config.yaml
n_layer: 17
d_model: 192
n_head: 3
n_kv_head: 1
head_dim: 64
d_mlp: 768
vocab_size: 8192
activation: "swiglu"
norm: "rmsnorm"
norm_place: "pre"
norm_eps: 1e-05
positions: "rope"
rope_base: 10000.0
rope_fraction: 1.0
qk_norm: false
attn_scale: 0.125
bias: "none"
tie_embeddings: false
parallel_block: false
init: "normal"
init_std_qkv: 0.0218
init_std_o: 0.00374
init_std_up: 0.0218
init_std_down: 0.00187
optimizer: "muon_variant"
lr: 0.00556
lr_mult_o: 3.0
beta1: 0.95
lr_head: 0.00729
grad_clip: 1.0
warmup_steps: 200
schedule: "wsd"
decay_fraction: 0.716
decay_shape: "linear"
final_lr_fraction: 0.0
batch_tokens: [32768, 65536, 131072]
seq_len: 512
doc_mask: false
train_tokens: 783300000
steps: 12103
dataset: "wikipedia_en"
Each number is 128 + 32 x the weight over its row's rms, rounded and kept within 0 to 255. Layers, rows and columns count from 0. Numbers have three digits each. The size before them is the row's rms in percent of the matrix's.

# layer 13 MLP down (transposed), 768x192, rms 0.112, rows 733-755, columns 96-191
102:180133143170140087116103073149135113111118157079141109117077126195119105085176111165162104120157090139112128123100086151156130123183132150134200177122164156113151180134175123092129080144147105204158142148113100188124113150163100093143131095090120190162087165115131168099131141130100143096
099:150174153160134104147086132191070113136112116167140084100162122086117118105136155162180130100169112156145099155191125185101145021088128165133112144072164139131151126129118160124155149139141116125131096171108167079126176175154157076061133147111136186136075133125130128115089036163116094111
097:147147075160115188098167172170130133115145115142108118141140149112063117103164157157110137144124138150179122067159143122111126048136177132134164147113091182159090167143138117091092135167129201103161099126145119111134168136179150149151157123172103179153097093116085087086111133146155120179
099:130107113115117150079173108087051094085151144070097100065153044163143188122151108119139161131142181103087122115135172135137139175108150129127139098051144093163111117093091156132093127144166130155109084135172110091106123144076122066131112136080108136131113143125194111142153103134147162147
124:162131126133089184114117101162077085161128177145163180082175142132100099125120069111137116126122122129060132159088163174137175113138094182168197073152142150128152073088158130142146109054145234098138134081160155153142109122140122140077084166085086167090105152127165116089118130112123093053
096:090136096065146136181124139119142180044135110158177145105153137148139131167138129102126097149160086145127140131127133150166151180106124140099139081083157138205080063160120153093129163077162137131130086083173169081111101116099090147094117165127145178129136164157170148224101113115153125068
102:155093160128053157096100137102145182161165174162134175143129102157140124121129126139124104163169134131133117116140163145117127070127098069129124193091170107144130132159101141154131131111155131155144197119065136176155158112167186166137117099132162140125129188137142064088151053124166171168
099:143111198129117174116063109152102115141109125115156116159055108137108108088125095101071132137118193134096152155172175165132097120150066139107146130162160119173147186122112119142167130133154175185116120144147058097177077078222149107161118112179135149137133151135153125112169096141134088091
099:187100088112158120118105144142143125115137098052121123124133128117149106118105157111119132094134108106161071109119158097129106113120123170139138121131062102086079142104146102097039140137137127109143161203123116095128137110215119148148068120090142076166148141107067144161111130138096146116
100:131155107105171115123104151146105168146172106169154168084132176120150171120045069133119119136143122131115168136116151167168128157127121157151112121211145220161111113115113112163153141174124161094114099119129029146152077096135180136100153148123074126122108134134103078182092117110101160129
101:153132137098152129132097185129148104146166153114149120148098075058091150124152112105140145161127111131129091151111105111141132079182152161193120120100121057098149113127119141143123129161123120119126108087146104076147056162113079134156127154131154157104113131124167138130134160120154122087
100:157140065074125131093145116165131151121116126113127133116135198183141080181130119125097115132169161123141166128144183131142143197110105105084144103180144137150155131155107137085078110140133156114137161148145139100180167151148120119170134091075137167146145115124108172091177136163181157098
099:098168097059225127104156158123095179091124101058118080196117174095089082134164138126134167164057098139159155132129111118123154137151141081123142152128116096138151145129119140127098097149091147135143102093150168155108118172095150190106095131168146152118101112122117133154143154154123126162
098:072086174091135137075176164111117125163129134112176135089132131128161162115102187167086166105079123154127148115143132158071142106122111067128140138060166168186162133102148057180126124165144240124083136081135077134154155125137087147130142079172097183119055140135127106066146110143143123114
093:117103070107144108103173146163128132096082131126077085136140135117120127121087116123129081117119124191181120162105157125167129148142103159184142106123135121143109079093144115159051185087106151097141136135140132125155149140092111073149084131157103170097104154149124174113179120169080205149
101:090112170091143117157248184132123127145127147148065182187137149127121131113223198135074059176185117160055124074153073094170132151103076122143027152127119115124158135172091182114133137143086184117167158136075101145117155155156125146135148121183126153114154120146117199121184149122135128147
094:106211120073053129158136138115047057072118106117123106099146108074149148111140090140091095131137111135151096159158104135131120144090166136137169116148137078149136142188127093146153176167036192129149136111112052108169099147126173096153156155101124110109173099130160124101211063130187118108
100:090099118124106068135106182114118148139139093124203093138157159093105220129079106160113143133151101172160164111110140141134156107125151163138183129074144145139144179050109188180067117139136116167093100104176114134149105137140089144167167118102173168169122106125134126110134062154078176186
102:036133083121085119061115145120108138081158115136153090134062109137133106183142119121173107128165091150167119103155123113137120124110108129122097137142159081097146179071077140248131130121138068140044118167129117141106090156112173125110079147116088166137145144081162103114134125088126152160
096:111095125124139129151087110158143101168082155114200191113158078101113102130124184156108192150106135123110116119192162140115109097119113139149100117055102024100120158124143067074111129112149141085162096180105181123186150149176100129132146094103118128148180114141134152093157142140145143129
093:108107156112120141136152171165028114103150127166157107141104065101121088087155108181122109125117130099054088151132136197083143136135138074093169161154117165118114077092128136155174207108133152174092132088119140104120148125172122137101134101147071146094132167099156183069119213084152142162
103:139174128108101147116128098111152104041163090115158141150198113091104141110167103049113045138190151125122159165149128074134101079186101111162125127135096159155121088180142099124108103134138139085125118139154176159140151112165129172053089139156144117136172120124142182121140133158178126150
100:150107092098160158068085121132152123096125171096140116102106139166108141123101097071086133075085119112158141150146114147100109141138159115129147095155154110180105113125139139160131145114102138138132115140128145105121166162168076049156210145182060128138145159117175127132152088117071185123
# layer 13 MLP gate, 768x192, rms 0.208, rows 734-756, columns 96-191
102:151117112118142120117142118135155119153097124131118084092210154091110119109045112085183140087129117101018128127136147114133157081150110165096084128158132156123168072155104207128098150115115131142122145137118158096187081159105176165099119157165098074164123083123122116100117137162114120180
099:133143142138132172124136124100124087101125104127137100143190108092191123130170108140160164132148105057093129175111214049190141156144186133123130121096094136075148109231118135154138085073100094092134121102103173163072136144119122117105136144121089160132137150149110105142206119084103136114
099:102160075075151104120156113104136084146153091088116141142158139162136172144157135159071154202130191159124158124143125076129094210130134133159131136128117077156109115142119126120159095138166124131149139192144166116151106085036088132109140154157190074144120092174120107119098095072170134130
111:120133112129117065123130148088175157100141066123095091091089144131104123133153201138138064152129072091159195105164097115134128105144182087100094123089090138148093153179102148125147140130129082122185084135110115152089125166160131114101167138204191119127165155121092196107075118170139138141
103:077174152102149124129125083152125149093153156168154107107110092181098041169103164144121068120216162096121124105092103091136082123131132082202141166122171146087165049153126123123137158127160131100099041139172144125210099120121101066074113131112145143154124157114106115119164106074154156158
096:193077158143179156178099119122099090171111093106125158153085113081142102133123114092214121108204152102090118105149165131156056132145156098105065115072171135173108087105155114136070153100102070106146106071155149148116129122148130117106067119104091159143172141164140160131074108103125151099
101:121118073136148126135158137137140179132127190148105151146116126171123147114140112108132135090104060137147181110108029097110111191140186110096032136120092137104083164138093151100097082126130123125133144112088182138165121156101105133116122131106186175097147055144174107089057145084130158151
102:110176105131134137125111107085119119171170097205111131119158089143109147131145108117161143073151125130098153099237155158144130159212103171147133159110076116141155123157163090105125121067146125157126091171167186117130151149159174130169173111070170089165176127134158117146161120105114102092
104:113135086127127113118144133155139129167126133165102115126128050123088114143104121133137115140134110127095103126210150124113144088035148143089127109122091089081154127091161136157122135128096114160059159179141191114115188205136095170091114192130126120070140185091114125097083117212115084133
098:150116176198199127090085117165158112105128086052163144081160141091134130129126103150154143129143108160125136077165183130140153129158164089131099161130162182148177090134126172140135084079080146091065186139108138138128157121132090119125126152180188118110175113080095130223154098155146108087
102:136137147136145103119140053154164139118143148162104116091103147151120092038113118101164186113137142132129192206122152116132110147067121119137150127130153144132141164120148118111108094111076161157113165117147094148109172155117112080163153158119083179147105134083157141082134129139158190132
097:138155141109134168223095120131110132166150155137086074126122141096138093112054138140107079139110102131117108120154097108174122102141150202112111113122120127114135136171118158110135064090128121101125110117075170110142120154147138107179131112135117135126104072127131143127121124104121208134
105:095117137138186135126149155153127174113130139150143107135148074142167115135183171137101097101134121145168063124115113128157100104115057112109138181071145165163105165140133081126115099125097118153164145163054108159118167129155199203125104121154070155135160150143163144117139101123184194161
100:167170122146096091140184143109068101115166131158130141146125168233087133119103107133122152171141121104093087150119157148101080086101132185145102162099154161115142086140111082118145142188154110155168096148153185137076151082147161138141070071206209097136128151131087090108112164128073101181
102:168159051155108093162127136144118157116097130115120092153150119134108161155058109162116170145185167096162123105182159075110085102137119107121136173115064119149089117116157063105183146142126068116145172150135116131121159131112157157113176118140147125074179085109135171151133119111140150097
092:186093097150205144163168099083130146158112125082151074170088157172157116136144099122153111142130138078087117056106163141120140131141071132158117135140125097132107103121130175154097142098137169090126147156133175155053196083124128149071127111118161125160165120128097184160024122162073122149
102:176071119124122085152094101164121089140152133125119143158097113157060179131045124102122167154129153120118158135097108128075076176107085135152097065119155133111169088156152119127132105117104110140096077118151136149135171086127095088182133101098077144151128088200090114152120091151134181181
101:136151061169124127082157078126060098101131062115096133172099140094188119101170119094141110134114181153128132192146122120072080200135134133106114148106124116070098182060159130099120159128147103086135099162085135139112106099075192065114176127180112127124131150115140108122066104163162108130
100:150104087144137126180140066172156138131152123115159088156103106121096155140113179160102180150096158166095093192085151072075107058117132154120214121126132079096084090118173096115178112068151121121119131091102131186114110137114150109125135143164150094122102173154054142167096107095128085145
091:119125131064138132166151135107233198096174117149088120095034149189139157103172162115113147115134118104142180089160120076120164116124071141116080059161096155120145145135126135079060131145124085076127096135151145138113131123133184113101120140109108165176169162231104155194133131143136099076
102:122133151151126147092087087138071083156067153150139113070128119165067111136125179138129132125151136086089109110125099105137119141086091150086077126148130113164110116127135120120167104135148114160081165140157121186121113190128121119161149112117138181064112147127078169077104094098186138101
106:100101162099140121100114102105115156110117185106149093154109121133140145145112083152181122140173115121075155116104096137152098172163108101142194072116072164151111179110116073146134139075162089137178134123180110063131131131162131152079133116102141117122073073242105117154113123118210082136
103:113171120126141078079092117101092130128114125107202148199060128126104090181107093085107154144163109084133124186119103078161064173175138148114098089118138162079130092096096143130156106163100167092212159159146123130166159079113134132067098136137094146077156169185118112089101120137080118149
# layer 13 MLP up, 768x192, rms 0.23, rows 734-755, columns 96-191
101:109110083119141141077125100148165200174132143074147193142076164120154177138154164090074112157170088144133099138147203156122086132108150084104109202135109187165146122099114130083167117111116094114119154217171131118137054162114145108147103155131140184106123134108092107165078092106127132115
093:164175124109136086097141124184122134131141113124131127136119139130146175105109145132091147080099143171049153177092188139127129127063153119124123100138134131164105113108099168106123146137103158174082157160124137093076079081105173114112132127164114133150150139144153123079104139103160117133
099:086164117150070121091114085117135060169130171118114133154144104094126104093125138103151137116090130116118189108136091083129037127089116166127099141122145124138105161111166163173035121100178152136163123159114112141151152079096145108137155156143113096144136147121148102121043101119125154100
100:091131137155156066209112178101185140099133037124130049133104135166099110167136127163168113176145104076190153106137123098154091154104134094073106122140154103085084134158126132100109085120073060145118103126127039142102137114131139109134163155175145138103169142112105147123114100120130131147
098:137078137166111130144108122131129146135122192171147136142134140141099129092130098059129186122161138179094135157074205099105098174164098111214104144108123107170194103124106150123103119151088118149161121118172137098089158158144104090150113146142150152092109161150134138148158051195124092087
103:134090145125178124135083165131032095195083144151135119212115115105159118181188117111182098152129146173078091166147177125142156143127095091108081079137147140121084088070205136115110170128083099153117120075117087155091105162113150115112102065137136126141114061165193118141153084153128098167
102:075205093155116074124134111201111148146146079179164133154112109186130130152145129161090165131146115130171124092170057170097152122099087096126106107131117117117143113141110094103158072079114147125159198108063135099135141110100092139155131118127140125127123131164139117100154157098131123164
098:118165105070212086112135130131159119113127094116051070123085117165103111092137107121140113128091146116126157120091132151079149137085104137139174099088152162124075136173140121100117158237140161130142117196158127099120163185114095166125082163079110131170124128082144192162183143131020142152
101:096100070149068097169133150129097159144169079125079121172150108115129158142085124107114120177137125169174139138220076151141059142106163141158146107101067113082102172128157142166122092106137156074130091154099115159127101168104155116137105144149111116118145144099186134106076120128147143113
105:127164132117149129165173104118101116109140085076145157175097122170074148170188153086171140135109156141112090123035138122201137132161154160141129116144161094131107143121115145100184190132144122126125069129127116167057144163114110150112090137145144120128157126200171139133127129080148102119
102:181120103165158086134114100122151121116123157103102143138114197091147109106103131165147160048167129110082158095127161141115142101089049103148120089142174208138124118142150076175085186131151103097164127099132140126109190105135106119136176109119135126109119101130091130112138154169153147160
097:144138083161103175184079135129204128144094136179109165168099060140128127080133087139111058141123053136109160144135109064122166116149076128114170128095134162159119156123156145131105143119115152146125147142110126098102109130188103094130133217120140199184149162119110182167121148130123187143
102:138063187121095135169118105107087064161115077103181083127103164171138197100108141142099063090156198103089102147111101113112139100103103101150111165129120056152152095144114060158076103127187121136107149143165127157154132127123143166137161176095120127189069144158101127111116081178119141160
098:098135175137115132100123152193155166091126082148134224167082168175110116104112113142150185200090112134102174106153127198089107133178148138040116192095156148107159114088139145200126126140167107082118124128147200100142074123097113107142074157141173103148145150150093127103098117135096155153
104:137141099150111080192126156202110124109088108136154080079091119117171138141124095082132160162165168109168084082110148157172096176078121068128152155127140144149117161154186073090132128114132123128195149121120143086071102150117179102100125122112165113139146114153114109114155181125105107081
093:195069113119197119098106115119160195131161127175136110109102147122080097143077115096116175061108161104134139067122153165144101093155087151117128149102171163148109143144106150105148129107152160100134150185117163153054130124138114155052091099145118132144116162138126165157052166150127158184
101:108091104118117094155085103136070131067140124100081141077134050137132122112180147116137155163113123108151164125103145130134121089151168080073153125126092107111135148069131144198126081134142095143116164137131173212083139094109136081132123109079118168123168148110118168158103164188199139092
099:136026157085079132130088076162089107143163129128091099138090147161133159110166143071078139115157171126154127097101126127085153147124118077091140132122133145120147124169118079171096087178165096064124123129129213170124100169116148093123175112161141143145131101110140135159132113150125099125
098:083156160122167169171105128144089194123090119083165144059101101165145167132116096141113093148175133172137174151081157063097112125143132122122114096058101158141084184121070087140139150140141119076111174195136076107168128106087091114106091130120148116153134138119156145113094154154145142104
091:110156146143115164143106158142120118154115133069096088090114100116131108163177141141149065116160101178146218104171179136106173168107147106089192101157118107100152132138093119124166161141100074084136120126093138106113126136140078103141115165121180133184108179187110156088092072136132157117
103:129155113096143178105133105115148153100205141155140142149145142130105065103127167144118121076167091190180167164159110185094091112113139131120070131159102164147087140123195126085163141111123133128160083143122163162141170055116146168061099170160095129137127130161135121138111063122109069143
107:189140123097140107099059149093105105162187093208105144073168181183106082166093085133122155101087165139100113173115130162150124112136131154114122115128142111126144133122088133102138161122168134112195077108081133170124118093152100130098133107139165141138131133095100088115107044156090157102